Part of a small language model's weights.
Size: 9 layers, width 96, 2 heads of 64, vocabulary 8192, 1.91M parameters.
Architecture: LayerNorm before each block, learned positions, tied embeddings, attention and MLP in parallel.
Training: a variant of SOAP for these matrices, 142M tokens, 4334 steps.
Each number is 500 + 40 x the weight over its row's rms, rounded and kept within 0 to 999. Layers, rows and columns count from 0. Numbers have three digits each. The size before them is the row's rms in percent of the matrix's.

# layer 6 MLP down (transposed), 384x96, rms 0.215, rows 21-93, columns 0-95
103:458531481492520498530537462527445536517446567533553474514461475542531432502457537461516526493540528430540519496559522466526443468516521491462511467486496506525421457581500465515472428512541519478471424472437487507435561478432514603484540519482482437463544451491450532469495540485504429577
075:473443447503455510461566524516461515425487484355490579496478491548472547503424513567487534462434528549574431524520520496459499498490548541484471471469516466496445473509517474517534420466550471510502455559469521563554468509538563488462501522549475531476565523510535502527487495450473506491
096:489513421474548470523466428507498471482584462407507482531475494513439478475457525542537502473470542487541477537525477446509641447538501501449492459520446490515510458593522497413511547439503510507470545458524504530513480511483462509528436449487481535588522496458477505480497533490539440547
089:526463511460520552476510538489536551489487463465500547425440473463473405458531505520486501575473497445480430480465454492468553506556511484483454546548495476441517466464550478544629489473491556594530508431580450517523518476513554475521462485487478565537478443508516503509536527450506501518
084:546487448484529458562527570472456511512482513346496390531505503517509540436483479478541531585443511494486525519477521528485534510488469510520503475526553493508462520535480446495574523557504519473407433493559486467501556474515513481468514479446477531574515511577469470532514452512520511457
096:463483510492494488541555486499507504544544427473498448504459478449459536548559510440577476553480477420519487466518465549556444525562487496530474535539450490522521537528474524497518539507469467521489558457495484485509604498548411490551551563521469485563491493453517495590415534475422496511
082:452426448521544443471463543484498475477478518394459482413559476534504411511508470483503527555502511454510503512453427526494487495427513522456507517542448518484515485534449442561438467466527478488575506493536492512498488430377497479497482454498496526525546514554528493434503419502520516498
084:610443504523530532500493546513492460513415555501514470459489447487472436472529462583511525557565508541521497501419487492452542464546454526495502466483533491570471489514471402535468470426499507516464512400461471524543516438442485534490547522494447538495483492470524533501469454576512470484
107:505463474536525506524544466471561515548458475516519520534567450585576426576527457539445477500492490513567518521515444543540536472540458497498445539435521530474537527486494520487476408503491458494483455445585493531521580505536491562512485467515450510457542572453549533545507471499428512517
088:543540477503474522526514522536492450489486452478498482500556431505471421508531435463528567532597536539503524454409512528499500522500554482553399433507485446526458462446485510470531396442492492497468560551508499427461538497516552507483456514538516512543511497463522553490528528589500484473
108:494513540485486496518455475484485486531538468444491488452500479447384476540545449507508467436400448478563450558518534553457534498491463490487493531569544492495545503551490596506484563476473469577512539511538539528471535475431543521516479483505485547541520458538455501549481497489463556398
110:515495565441455513456467493506525523526552500569491470601517516572434545452470486520466527527469528490525519450495533493468462436521473430485555503559545531500455524543485468448564471454548581511468498497457510480490523524623437485549509468532472504453447537533489477433487444482472543487
098:520505541450450502535496513475547535389492461507455519535492606554463590462526506450470492495483435545497529461483459518522524519413507494522566491412531528506495465572497485521502482477494488438427526496506458495546416450531455497507469441450542519487563516494456497516523494429551526490
112:518483517563491475445485473493519475541518505538458547564516426572500463528483582468483493434545472503475503514492496495496470450523513540512564493518513529460476473454526405499492593469521523501489436496502498526542522506441542449482555608518555560564465513488494394536516520523443443546
111:639458495481520576438558483491505461492487510455527539496492578503475506453509511602549471484488481514508487508537506507508500537530472533488472494508484445515449467447508516499544507487504458469474506519505486550552479449412534479522523455464484525581499525570543580606471489505565558543
104:497482537514531527575480493568507551468592484437484528526444545528536570442460493467442550467494579547463529513481423523530547499448487485410533453488494528512549480579490483531470481527586454492484539442542470497465522510547471435500510432457477498520537466495442537513459500501500470557
096:439449457490431530559498450518562457538554538576500555495561465492412463550496526503477506464535521518473522486490496495539384484561471558507522483479503510495480467538469467506509532521452463495592486482506544502552540530500490500555500502588510530479570457416487467447550456509497439528
105:567518526481491565478501576460492494462507487503548604476479510553523514541502483545437486542482498501456456470501559483537490500474511437530542536475469597509532448447530508577512454570507437550489463516482477522580466441530523513502502544496461478440449528417474563505542584487515462481
096:500521518507440509482514501477486563490445515546572482529561490499544561480587460486535613432519443499534472552505464525559545512491393478504540517472469465469497495516539515457520487445400479428545550515526476501455504538495497511453494424475482438534470492515542558545532524513451529521
100:527389516485557532426528480552494481532508507433478505433470433595463503502478531517474491501520491459461450475522545520461497509549456482495478511432545488519493510436422479542523503446469515571471511533477430468532482558483448478514439504574536522497388473447485529524455467460481517482
082:543485502470522504507462478522449474462515523423438501510569563509488434513480539538502511474507536398481547430438475520567567439580503554556506446527518470463484529480520540514543539488533568526510454540494557504515520535488508427471541502572510510473558563483551474463554438528486549512
108:477476454486507446599495565543525561525527501481530496545493472618463466503488493492485498446482527494458492472433499468452377541453536470498536435487553463565573498452516516541444502575510432475524454563456510485519535486493490517495498473480490458546533479513452466506546447476452461492
101:533500530411446493498533547512502474513505549404487542460475564489485506534515503525538441497463484507522523525500510611493517469539529466532508581550485427471546474417542483472540537508493538435482510499568514484491466487475528426423497448515549518521603555553477523477502458500442542502
099:478439468494488498472554507499446511456470464508556471516408523489511480501555485481495499459523440483494519511555453490560479495348491543567488470526466431560475523463499456506530570551489524521501487485549497448484521481446482491494415454458460502500554548506457519550473455493563577558
107:564536493545494475516502488493454506462532483553491478533496474393448430527481483535439517448512454477426515570452527551455492464515502424475539494558544444595520552503470491460533549463528518515464504540494542487528507531441458551460530512477507549469518404449495523563500451490455438522
106:573540586486508534510480514484479482512571434471466441455467536398399486405515463509463507431558422463430533468485525467508462477537524470469482468562466463492443455503478508501453518500513517519528501478529450433505480555520571536510547511490488543471458535501498503548437508507521541490
122:503443524477529497449460488539456511554525494530532446456436498510498540498546534456491456553557508425497631544487410547542550482514491477459501515484446464514446507492458536445505538474524458508488481541550532545582447516472565484509527423488455531497490524481463557446517510475585480488
091:552498430495504462514489421554551491500482483556492536501503453568427534482485501445527495486531514472538468467476469511553545451513445545521543568392515438417550442515411473490503463471546529532472468478590497547514474515493516509493439490515442586493511463458520525491466474465486454528
091:578470533472492486538484499598541432507408468556520518529476499615547492432484473512531572479468510603472569500485561439491495485530442513454496452455524539510527472489494541531444493508492530543440467499499469452486495556435472508504555493525441453535506541546525472530530513534502514515
095:461497560494448488451532500456521549482435493503540494514511505489511469517512463528516545461509463477533495361483606527551526464511479478609558499486445523486606540499535498541442509545496508527501579531572466490519516517522437448475511533504516433447488565461538530503455507480495499510
092:488551539507502502557441525502503509466499476407568475438464552417461511534480505466520486494490550485510540497578524472495467559483508487494490512537446463495544452544542542434449517547541513483492559509550593511548472496562562513394523536501499503525610545552463507492527485504462529469
113:486496503498506613502518492480511400524521525574517476508517484499539520473534555533464519493492511475477511550452529470508504517510485466487470518492474493523482513492504489579525498486527522606522533504543496536606486433461524591504525511443475400515466561431493490473500383496538586499
117:507451501492516546512564518527491502454452566665518552507480449580541433488427530477479502504496419503458486544470485514436521523524485460504538488533504529535520489530468497512531486507561510457402431500438511506503580457517480449475474528491498564486477539508514521485546501537558540489
097:439460552496527521504444495590483487450561479544534487417527470521431511553464582560473460428428490470544526483452488520490491484489532490576563502554508470513483480490425490496465445477475522521520496486526564505527561540527451436466462469463427491471485468448517488533496529530427560524
085:500545540459464490474494543506510490532466580479471533536532515500481527486546539504518502494470432445414544490526544438453488537534451511561590549554493500484500532583504469510554454563528519493515568520522542523515532462451561429500415496433507581505488501554533461481430534500547530530
096:529544520574532451555566425518466481413497496439437485490552482563511437533493578474546526470526537511457498435558504525478549520485506546458512531476515530505553484490490593526542502479506553539436513480483546436523499556537535512488503484514473497409484497575505532575505574481481484482
096:478448471496518503530530472520555552487503500484477466508519439496502596453504477529542509426542466523554538468480446507526464492541461491508510561490513497449504528454499507578460368424467429510427492540509559526482454527524465472546446492541442480524571483423486494551441483449503473514
104:510518507489500428500472491533515553553458460503565487525473463530467501425500528488565528449437504453525533539517479519439544516473504400453568420523460469543543550538506514519474533512487451583474581521508524536485473544569526509475506456476404526484458508439493521425486461453474468460
112:501470462401520506525514473514495474599520527448478534526543526597500536486497510531491491515486529521497501507407518521503489548463473526519568473481547502430536474469482542548573364559482530417531497491465470508516527458537552436463507453466453533476580497466492500530464483471478460511
103:523539523482522539528506472522576504492541528521553493530574509597517536508507583492532526480501527508476505498550489449528484492488491433519483489549485502497562430453457508449410478495506483502504488507512482499454461409433404429497498466450425439532536508543520454549527509561531593474
110:400540488535519468496574488503491523472531452483496515488515558497541551520508572562443518511459485489487444492592569509555488530488496467453502509506518459499516449485507452491448497474451442535489527486499464530510435466427433509464478455512527427540425500457570553425497455479535549423
088:530478432464552491639506504481486438495515485499504448508574579492455556474512457421532519541499515536497530471441518470531498507584507506509469482507519508504508493499522529439553418531491536426473465566503467489536513512555551516508492497568405513469481543466471478468525535421512453533
099:453471581484524540481557578502522493566512410486474427583488524486487510521555495420464450488543483461515531520548527484558442509525501537477508440530487511465563520551528552548492533521474443480515538472478496449465484477535494475558552500512521527458484510386419580504502447487494509500
106:588456469554511497452561533448461507473491489540550524502459547511515584456468469498477524486519525473494524493449489532574539537572485491495459504438475560480512562525509447511510484516516509577470506505504513550532421546565475510574447462449509549514380447530532467570498519505463535485
131:465466525463527489488511427514487502487533510626540492519502484621549499559494531528513524528415471476538458495553478522516465472508509521542481460508493508479515580466556449544552566521568497471461438520518514479514585479541585400531509542517500537506445513479461511553538496508500488500
091:497523444486507547518508514421588464509557473506472467540521536450472461497487488553475478485547511449495455492540517503533533483484454454497518445538521437507442514443488487548471533557422460453466588517536505464404476451562525508414500498470486384524458495518505535474465512581515499496
103:452477557491473516495518420543484516436485449458476521537449539551482554490379531477479439559439507558465540424534544520463502451490516525485572488571457484529511497490429493471514472525495509533450421493531504462477526525512511458575459563484532486495467532517499472544430476550463558513
108:530496505495531524530532541453482503557536450505521509515411454535497444528509487510500506425529465418494442471538539509514447494474606527506460495508527497462521520570530463503515507471486478460507455486530565525450532499548550489572449618533473495531498487554479531541585598548544505470
113:496474483512501496489498416492454486522550501545495570533502462525468433519516502440529512566575536501496412462444510508520416504545502512506427560542478543469502503465511511499574546472500537493489515480464488477489431523457512460372482558407503539500507538505544433489520518420553500483
099:516527584506545483439521528488494507554498417513497490482509509463429543463563501506536501476498532573511509463430509531470449459560471505387506505538527500529500445518502491464478566548477537448456463486506465532528465464491512536464472445542422494579473517500500504514552465359493537513
111:458498473484465490445545517521572482452502454505458409515534495561535455439517457490464449542553482460518528535505541378486532534484494431466507474503550549478518503536517517517503517579459548511474520502522472522408482462553524541478505513464543493551530465478504461506626479448543468536
100:462564468515528495484484461511476503494543544474595451468479571543458470589431409483473509484528481526531531545508547495515538482515408428464456503443565428553510524493485442555503500477550479505526482474573440463463410505496449542490449464500517458491499488516504500461525483490568523481
096:553469510472483481517425511523545340447517449524542519456528475526468500553485508557516473501509454438452482531520497501550496476485506540509527499501442475463499544459588494490548426500542476452489437502538537525534512517409522491525514531524540489464501461493495446506511606513480410481
099:529532389489523529598463474400592496514485496596473481533468504510519504507477460541508506478507520506482570534484512510532493520532559569524488431534495504480515518539486526523491436547548452472540535461504557495468440498517507453457551587489490415472488539461494525521463458532483430534
096:511555503448450531527508548477533517552505466514419548492538459543467398543575458501524543531563457489499531497492461505601512505528464507487478592520520576542519482475570481512498463513485514515457502492531500535502463466494468531516488418496552510604538446455479529548544516528457429520
097:535482468427517493537443544533524494453519554460539434544493526435564448465491546447584546501533494456542517536507487469531512522513487438479507450498541459500495461561463564508470478482492584500479473554426512480466476479520541517441487429470600500585491532473440512535561475463466493472
113:481526538489500518548443525447513561454482534460437484431514489457494478449513401568542467494488515454449444503468507491471501478485531431498510488555546498601462506476549472491470521453539526426557576535505453507505449499507513530436464559537469403485501547454482538500507449490508451440
112:544497452484470483542531495464533492560517459539530409455575465475580541479504495505537510569471384472563550528529534486538492487542533469521505510441518484480500504501486589560555534504508505440484573468483513481498539463478462540450465472444462543532555552459546474516568445546505539510
111:473452479456524533557514511561479589502540540547523491521441376530517526510491490453492466437449555422499511508520447537506443517463490500470433518497457446511475538436506473481504561430504540497489463505478567495552531457431497460474512507441535578505459531480495492539476443494483514584
090:447455465535541489537475472509514563496529529489458484440532449465480526539499563501474436504491610519460483483507521481473445470508527471471524502491519525462459476549454439493509481515511504462493517413483476565602530497442484490455584533486519560550545490457578522482436446526550409538
109:524514564555527484485462477486468502568413453425497480476472529395492537519504450479546512455489486509592491462506528532496464451443498478492556447518463530537549478490541464494495518515481540568504480527419533489549474550570485469591471485493510528497419442497508488544533443499535414496
120:460543557545542493469501449484502525555444506557454441463496585476499481548561435502516550498520488433531493458520464532451442458489533477528559553498439512509480568502521492524483512445483518579478478516526517409438412533476442506547474493495536460510482549517507417496487432465493466443
092:567517508444536600490455487540499471406569449490460469507508489501465457516566531515493481520545474445469433479519548486486463492536492530478473505554642431545474522530473555477531462512530529502437496503461463507448529566500513517482530491444549531486490558492450542514511523558485559452
091:482587451516482494509476505525540503459465456402485525458479533573450547445533536448490443503486472492463543542472440554450523529500503457461495561451510563466502436455502554429485432469484511522488501516565517494505473512465513530492582544481587436553527486566524453505523512440464540490
101:587496457497428473525503433478492508533496517473484524493496543468592458459517541551462512478519451428488486526497545511566523496486509484507481542516511564468477569530461401472482492461475494548569578465523448477511474523502504581535523575477534555543495490450508431409495566480520457517
110:507515486523518577370559527515516488629565497545501526460479518552485567584434468553532493419449527479476513543543458518515538487528515511468468541480506505530472455531469568479559526510531485458488506548474432522497438520489434528535521494552513542524468466485505458486524525495526489458
106:561502529510499455562517491475516493507469463566468489535574531489498484536493462527576531521457525495479490430465472532549630522534498498562556537487555523423419527578476513454510526530472520471507445458482462497450499490471428452497460474528516523582525516538510506565531530514454421489
107:506483518510507553583461508420468497466517541582587526588494467598544460456481565464562468524563527455512465549475447549505468489510505525510520467537489442540515488522491538440452497491545523477467417517505448488515446452545532450513480519477529567506475495543545445528468481475479520552
102:497533565480408469507578489430588549545556490491529490545431512488486549503510507445525477509407428535516525453492479489498524461529513492485422509532558573486499510513527513503460585481458486502514493411542488477498520451551507505452517436468454454528475517566499507552437444467490519472
089:455534446504483506544488570576494499386486580452542583442557416496500474588508479489508513448482510489501479501542540533465488515544514454530522540503524499478425482536543488539556523480464457532497464443534531576561446548504503474501498490467515460507481454492526478468539576481459482563
094:501490549586484457498429498516581555535472501503427472543485494496546572469405428466600525514506483507440501535517516523505445486534430497485553528483505484521486478482517473535507502475546514435516487492506540526420482545472495535511481580554449484552424480506444433517497546462438512511
110:451426533535517491497526517521436524450482506576531560526443496485498535500494566534492436505512571444441497499490508481533555496475516529515501495522497478428520540508511502450502570522509495540502477493439547467560557521528531372470586487463484554463544500518504406508465431543512496577
081:538480498534538529456449582537459554523425483485496537493564533437472509464491485508431542496437511582513564458459525483477582479562486500444502450441541523491464508526497533544486435488497539538534455507496514479564451480397443552496494528541456497479556575548486502549518460540488499479
# layer 6 MLP up, 384x96, rms 0.209, rows 22-93, columns 0-95
106:476459464489497509495442526491469502506513504517514445415416533501503511474527495518552438498541476495469530448517506473593510524530504536407505607532490465478572562464514476494493419512473551423488540431469491468477505459519490467482472384536478411472535497455483484462475490530506485555
097:468458460499517459488492537540501563440504552432426439521503487536504452442510438449571541525483434515434513455513458535507517459449481469535566524490522505447428463472519579469532492465504428467552388526543538467474527505506478495481509505424505506529466511467478492536428458521484485441
096:495530423500476445563499468439539512487500519490509463513468535540494531499488439494480500465538529535554502582523502521514488479506494441457540499482469532468494568496428459523541490459420477515554440524551481478560520540423392474496572536505531466518515450446445449431477478428473438544
082:451462489452511525501501440584532516511544517447506459459469505501501512535467469489451484512541532461460467503496458441504443474504601518452489452505476565495509489404467489530511512493527484499557581567465472506494480511538504569508465522465400448429478532473547402569507574505501516468
092:545597427530515530506496489530450488438469549516474524492526507457598571492476455467542476440437446512500492559586521539583479496454456506538505556527608564471517516493423471476506515484477511491535517466440482467517539511500489570496450440471513540507475500503488514572496468531530502479
085:476478413486479496532532560464479497477539483517386503496491488475517499467506503486543441453509512500479506531545403497495521481497528528533504472550504471530450545572460558481511475543566480489561543589506482519544454544484470522498442555482478441454609510499416544459532463501484493414
089:417480519453488494493558445553573447473477535448490499525516493518464455483457499447474475512465475444447470500584549506582458428476505450449497533505482525439535479448540451504532479505533482472484482585524592550487548575551470529539450499493497518489444443485484468538541552503481471445
104:437471497497514546522452486493524497519487447496485465442488464481615536475511443526473552467540477508462499580515478574442478515493547513544500542455489575450433479561481502491480530475458456510481579527458504501458503462441536450506519498449440466463444506501398514426492536555539437497
091:423519497465506604447537479486500552503461539409506528436489517496546616463507563549474595453447445449451498475540463496453529482557546537481474534502526473531452432502446457534467508472518506535487444548454493508480510507530508451527504491519522520465577522523550502484515447497523467529
100:476517444542467580466483508439441494440513526573439511468522505530440474445428503443467554462482500429420516501564495449542461453492496457518468508450435529436524435508465502563532475458562524513462542502556478515513578542491479504515524475507507489518497489553548471506502503447505590449
103:546549458527452527473517564461525554559487586505494471512509499537531512488524530490459515489509483524476414536514462505456492456479525494459529538412486506561506558544493453475514477548493499491515519474470519481432435509471469460523605505467516474532534554544547571545471591488469535619
092:598501471552501490453431534462451451524497400515465476540476467482516480501450526498518464447495498402438497454584451545522466452503425486484482518476517447539569451470518467555465528499501470506605467494492507486452542510554483521509509556491516515439485482463584471480503544528498452516
104:485495510603439573540459507514489480513520492515444475506464543495560461464459437430542539493475486557462541499458520600539528509465452556492407506485502487535419482466605488510443520552447526453467484554500433457467524469531531476480486486494471460519522546546537455470494486498524534476
110:526551428508469453486494443465512522513478433468506514496489529506518578577488500427453501511472503389478447566516393500462485483487410472610409463501529495475540505458474477509503539507446521529433476529531498504533463497463541457511458512513542500537435450492499489521522482453517467469
107:479551465432516464503517538424460592520505501543453507510456532499505460503520525498428512490512426534497455445506423473496540498524457531495519477490497504500443562482474424492521528479455539498446536505479504488459540464549421452481493507385500515447547484491564506478431471573446496412
102:503455476496450460489500538503484518533478473478470530488445590556541486558535448535434514522453496494504445529437546491477496500457548574460473430460479462554447513464424527563558499505463510535475456463533540533514447436519539577520496508559566505573474498537469560571507486509571512501
101:463455471520430537462506447546500445451459478529542469426522559536502526464542520495487543429540489526474490561435492493510512437521489556481539544495410447440454509462523493501492551551467602505478488473548434452518457449490534516489498542488445481537527449569466488484504483521541405495
091:485529496560483486498429560491546499503531509487498509488504505544502572507517495462448551508580504406402475500514399517478508514531537487529481497492506532471502468493516470520480534415466508493478591503454431548525451506535435423474593473499424494534463546544505507464535511434541456524
100:468550394513488568534467463502569502525488530456481478471418423546491487529478453488512488534467503463525534468553500523471455506487430508495452503437521503502517482510513515551467479537554469509403441542482608541453433533495459491517493435419394479498523471487514457530502473513506495513
088:436552466516446507545588447534476493474449480438450459523546534476497533487531550463512502530448450584505525519548416527448456551523511473517481504459447492552463561523526492425476539490513467536422444481485448425500508521488471470488517500471462488499505460473500515568503440506598510563
103:553512453526514485476425541466494499530514500538481424505451510520465519532473441443455538438475540502520514443426454482577489625453507507576440482447543473516538530540496512407514490528450535521552504496466520491510424503497564573521471461544476484496407506493455482518515530497504472503
102:582532557517539485450504558427521468534471508555487492462483591495531543472499564467505508474485545462529511565515533477487501490468489543457525517538527472456594447512521510485583498549530503479457430542472439548473435470488471549428443551486498499486444528518440435533451443463487457508
106:556494415495487453462480425522542529481532478491525467509504513468566494491491508445417527436519514457545556457529435442503496445485469509379504536589563527550474523445481522460495434479507493539455458446532431539510496536484524419524498529516518530524510529510576500483531567508495473510
098:567529447501552552527427469539534511522477557529484483521534549477496523540538482520426501433475510485501474508448489550550513476470478380426433516483550520477494499475458403471553554452488508560469529566513473548520525506524420575561525509541533460490488512512501442510531466453515522477
100:508473501446504541471528551508513603469599487474463474504511473480527571527420569408495530494430473519585481581496455548540487523469475489510537505448542483507475552521537565454484411479506460517470479431495514507443485441524539471518513482426554514498512503498538516443481453514523499504
113:501412543482474556496467485396514542516498503528517496436488490489474489513503392469511496460520582459467540502579489503537451532459516398509482539492432520541420441517453507482544518535598491471463468524466475531525497536540475479464480446506532445512446456476474545491547485487565507509
090:472500463481501549489593469406448491507527466492507491490558552491574501495508498582517508416516448555482518533466471525451449546487491430534557443491491515516463486512562473479519547467439468426513535501454478509525547441497521496519557513502583415476453484477442493527525570495483434462
094:402534563566506543488539503486502533445477515486465479508539573417490482560537499563521484524610519434533475444501467538430504573505574526537494542564484442479465552521545436464572501501460489526542508516493528504486574537488471496492498523516506553464531459470448545507515471453501484523
093:551547417520540548537494466506541534492556513543480485451538567456514501452471467487591525497470510491476555614501489521494486530485437555550486530591529514497507468491443517490525527464423511518532505501473556479473485549512466557515461596491494558447518495522425523517538434495521454554
099:507441491511461459492575533483502510531510499474519605483501535514521574497432466489474548520562516502401485520470481515502514529488517486538596455551555476492547511451450479507547514475494489508510479451464412490435492491477500473530478559518527435534439451489499397553423534475449452482
101:520468543522496565525491544471511465484491490547457568443507434510485488459492447446467588480537495472474477582532478528495507512474554474548415480482469514553481475548529419442513572566518515502521519502442464497441502546543484603521521483543523541459558458564578547493494497536470527493
106:497486518444538461460486493428553510545461533542512503475407565462531514506549458535511561475532498539419478503503478514477469474459510517481536495585455486538526583531499519533475525542560541508436449550523430494487418544559487552541520525564531511496472578574485545464525528511550492461
102:476499441491544526522454458513536543517533562497446461453531465528519537517482455462509481575490548550479518504488423575512495539471434470482488489502465473467439492496522546503483563461520492502536532502497505530490446443434466541516531456520506501605535585575547527540543575513570455581
095:524446490524516545555539516524500526459520492435519517505438532590526483502515436531495451510469562547475483521422440513586522497497530562487486527496503500520523442471494500583443539463483481473516462478545494454401503561538437554516556501565527455463563503448511531566481464509476421483
099:547458588525583499473539516462538438436522525492507596507455573447530466460462535479474438525516470495460413416512487501465491491466469456483462453424451499480460491432517492503488510519492517530499459476530507498458548500481473462454442556541500471388442508557501518489526497467489469532
098:494532528513498596470539529466492503434517531471408499536463543466488516474519481533474486574461472448433498477530498448505380483438537547548530538551545496425517486546482467580509543510532526435543472556496573412519466433493465499519486526484476556477542523487509483502491501539530468475
097:451493500476485573580496520481500555417516533494525486469476493415488452497463531470507490571472491550440446523475455492527517444459463557494467512421426535511532508483511379539524494381471533484549524467466464524515445539481541527511535561494547503472476492533467506470482526454487498561
111:452471488465487477571500524510409499526570564455497489470534587497548489497470421486545482510474495486435487434522480456510488543462544487452478537454515472481497515546537453579564473527546553562485495475477418509534507488523470524437604466565512501491470506450491533463530489453465429468
106:451571528443458556467564513442490462516530516512491468503508455490463454488502427536507573460550490489565494466521503489455475512481506498413496506548538501502470533498494506504600516512481485560539421572456509586526493529517524529589574484509526507501502517436429557503504479489543445581
103:457527467472510469460498484447475543507462532554508458506480485517573487549477422545493466515505533547467494443471509462529465609522468511488443496427547463473557495454505533456484548477573480508484422502559483463511469388505533553532511528548507483475474556435483511432575491460504484437
096:517476528478531468456506510565501528487504532524488556496495498556545425481506544643469502510452538474529500547619541464524523435467463481492539501520488476564522519481556491542458520483531459543516553503530489573516496423486453429471537522507520452506443493507462545477407495506546554507
094:526429527482492478508438536508530492444527551438541531460465486478505477541413500460484563448461450515416522485525445484454460524520442417458523530489468474530509557498584472445486494509581508530518427452486515534465466480575560490514576543504579448523484475479543533524519478479528506478
104:497491483432484487541493474451473531491569502447442481516469582484540567521489490540494462533506492475520469504524432492480511435495511501478464425490451444475520543597520481539461528398477527464449415553518478517535445540502436465453444457551504466571510531467445479503494517438440475467
111:525501541554476506429497566517531547546474463542507413502451579492596541493491513489489533521466461535505466517437512509488499522477495562570509501535535467525464499505558511576512550516584522525437495507527487492505495466491566522563517557490519441502438557587482493510564517452573451545
096:594463512492486449489470494543520479514508530492489494560417481472446565459416518500388555499478527527543541580519477473520472492506518523497515523496539572568597490546511546462492513482470496491504504539520454533509504515440535512478507447516467536492430516525575427525475440442433530512
096:512505484459534551499452501514476534506542497551524432522522514511546556552561478506530532467515490486527498574486562517562546492457427543449526579498513445448527530490419502550532495537517488524451532563569509504550499478510518485514484517540508553501499420453482504414458553497437390440
111:495440455467524559517460536489556540511472508477511467481531490465587471475532477471554506524483493534499540461506505526535512441459536442527472505459466509582477550424418501545440416474537459498525431506556543499469460396477437424495538521496506460534478483482506579547443540485524517475
103:488552522480471506505458453437495474497459544539454491583555462518457598556525491521481558494543483532495472480522445509525482442488551496459482571485485521565488525551470503488526553480481564476462480556510474462511418577506510484370492546497500527498512509476476479455554575413467487505
101:466549478523458531461559524503503479513536488473540546509505449535545532511504444538487566500455546537466521499446513567487476534529460559484535573475484511475572505538463513504514560500600469511482490535531538511492454482512542531433473529516538488504492469531544514529451575584345469462
108:502505454509517530553461459531569478470518466498483473536501476475526416496473503537482475531478525508456467486485492523450483561452465498377439611428451483504446591426466482467519449436533429481484525463432481492539483503492442451531482421483454440501509506500542472512500508490462488491
092:493481573456502542513429450496490436608471492594451489437512454457458555505498452477584489550520515486494452515486479493542484536446518483456495475451470452473558529517515457536483499582474497531526517568467550543555554449520484483533588477501505488499406529542462491485472510455478511505
091:501518417474538459474539508485483511505518463453444458570509620505510508491502486498469460458513490539473602549507477513468519507472460531581485482536513481505545550538467457405514589495481517468521510506448563589546503484533416555531462489522499506522490495482491534516459462490528398481
096:388410440499438489473475495528454566548480493528495564480460473515440536413581548475570548509514520510452483530498517510497461422396496529461461494521517495474473510550520517522523491438464476499511552464456538522487475476491467556491430468520516493441524506531493519434517501440487466549
093:467508519498454503584472492471553360489503489551525560477490464519526502490471486429433551505540481513551481559491501473503469440546501562516521477470481557451419526522474535544536470422491464488448514462561517504540491436492517493452487586507521449538564539534521471462506483529533443452
104:419449483454542569517485607466502471493467572518493549539531465465501593470494486558474514504461489510459431480542448461460477490484484507512490454453429530481564419441497413505478457515483501508564479479548502495505475483470504492467470528573497496487523474554505458439496576505555433486
104:489429458529487538489517510409487462467483583527513466455552531480432521461565487443536496488521451449430506489416450496472479573434487509534518534443562529500437484426424445504475548525479522501481474485468454442507493423496557491511452555505500445548528524555515499478532485530533524520
098:490425440603484551520411536506516526455512504536517460507442551471508563485485562519566510467422472518500513570497471491494441443507452586528509461469540500501527472586434483512456515494499552475507526478554521486515514498489533478451483462498575493451546448544482488464469575525515450455
106:499554476549455553507528535429494440515486511505551527521467515488563514537535519550480512531543533438505546428611519595543475436493489509530503454528531464448522545503561495503536418492497510512522553514594463510533489540586519450523467510471459475458501474510526498451504526443585476503
097:509502472449508534483475586554501572496455536528448429504464513517491510482474504490514490539548466476516577473474503482558500447511531464464473479490533534503536582549480533496497530521546466488486589515474429461401462559454537537474427482460464425479497521503460578564511514510423430517
101:528489449536532532510492538457460536459486447461480521543513476449519496479484469513503544588477528505453412530519484531525472501436557487507525490416561476475417506426559512535430503444523589493539475545532511563526577520508445571462505527514503438555483455473522529461478429490488495539
115:482450494558513516501543560472548502484467482519447462513501459481442471554560420563477495423507566462526386500462516537484420515504480478553519426462483526473487560519458526499508513470515531470521440499560453498519478474510464531546477535500504493482523536503534426457530450467396449440
092:432444510542533426565529565481492516468414574523525421528498456441494535522433480454574503473527508570465490468475473514481534516471493450522483473469442515465509485429580489513440513548473463442485502518508534447467480467455478469444532513564490427480496426496502532562456507497477460498
102:536445523455498536499462545475445498512514451538490427424433431436522505545466507508455516509461543379494486501519496479516525492529508515474521428579515477483556447511500455514501523555529424463513576524480470560529482497519489523491422465493419489444524486434534532487455444487513437530
105:510512419409510572533534518389489503489544500452510510522481455519572528512463487461459509528452454494509451446529508495453502476504490578513531501386428468552474540426481493529487465500471521438441477497542469444529451543494493489481566541535499531507526516504493574546490471457532443536
103:469463528422452500502393499519563472558480490441461486489424457485467465558500478496498522504552555510566520445471442485517412509457439473460517520438570450529457508466456444536474531500543510507499456483466463518528429574536527460483484499510476464575450441522479469497489452502501444513
100:442571510523603551545512544483515415545484549500440453507510456520475505483520431492478536470491484492528512442498495502523494590497567486498545490482436445488470552588447429506449523479457495419522390496516470549544458489460504473478474507512478485529499485492587500499501501523499479432
118:498581483477503509534495558414439508479481570550475475557517513533478523490478536474550484532444484538560489494527541496434546531507438460502526474490531434546545530542525498472517505549609518520475555542539506532572410487571551417534496547537511535456509499534561480450486506500464508470
098:566518379496441554593484518495489480459506510498503495536460525439525529443504484511460514461515474512472542488455472489498451497490514508504513461516521545525516370507527424459489476527514559502525538570519489511517487560493452491425466536480583545516525484448456510452522503487477414586
091:500574530509469500491429473443508460481512443522494420537492521499576459459585514494523522494509547450551491519486541495538506456470524490477416430452526482516505538417475517438475500517511601575507545524496522515452588488551446503517542520500505552516483568466567554532486470442523491518
095:462501483537534498510496483449489519522579514546480548453547528498524454530548496567476494488505492435553590516466492502463522488486498418573490496514478489493508551469477494532494541608578545523465522504550487511552452489537494446495486496406452541512554408504568467484482427499572445513
109:580587481509521498504515499515479547547447525500446480500483534508552482536448448489577576510452451528513506462551467536426443510490504541515472466569522461531461524508538592445479511460508481489407498470524544470496409500451507497474475557549530423526521461532500526548491488556504506423
093:436478537444421519503547434519489495457497475491525485581544475483492475507494520503493468557512504385461457451532406553472546516490516458545459502523536447518489451470458407389474437522491447523449516497532479487413512470508531486514461489457477485450488476522551497532503533542518524549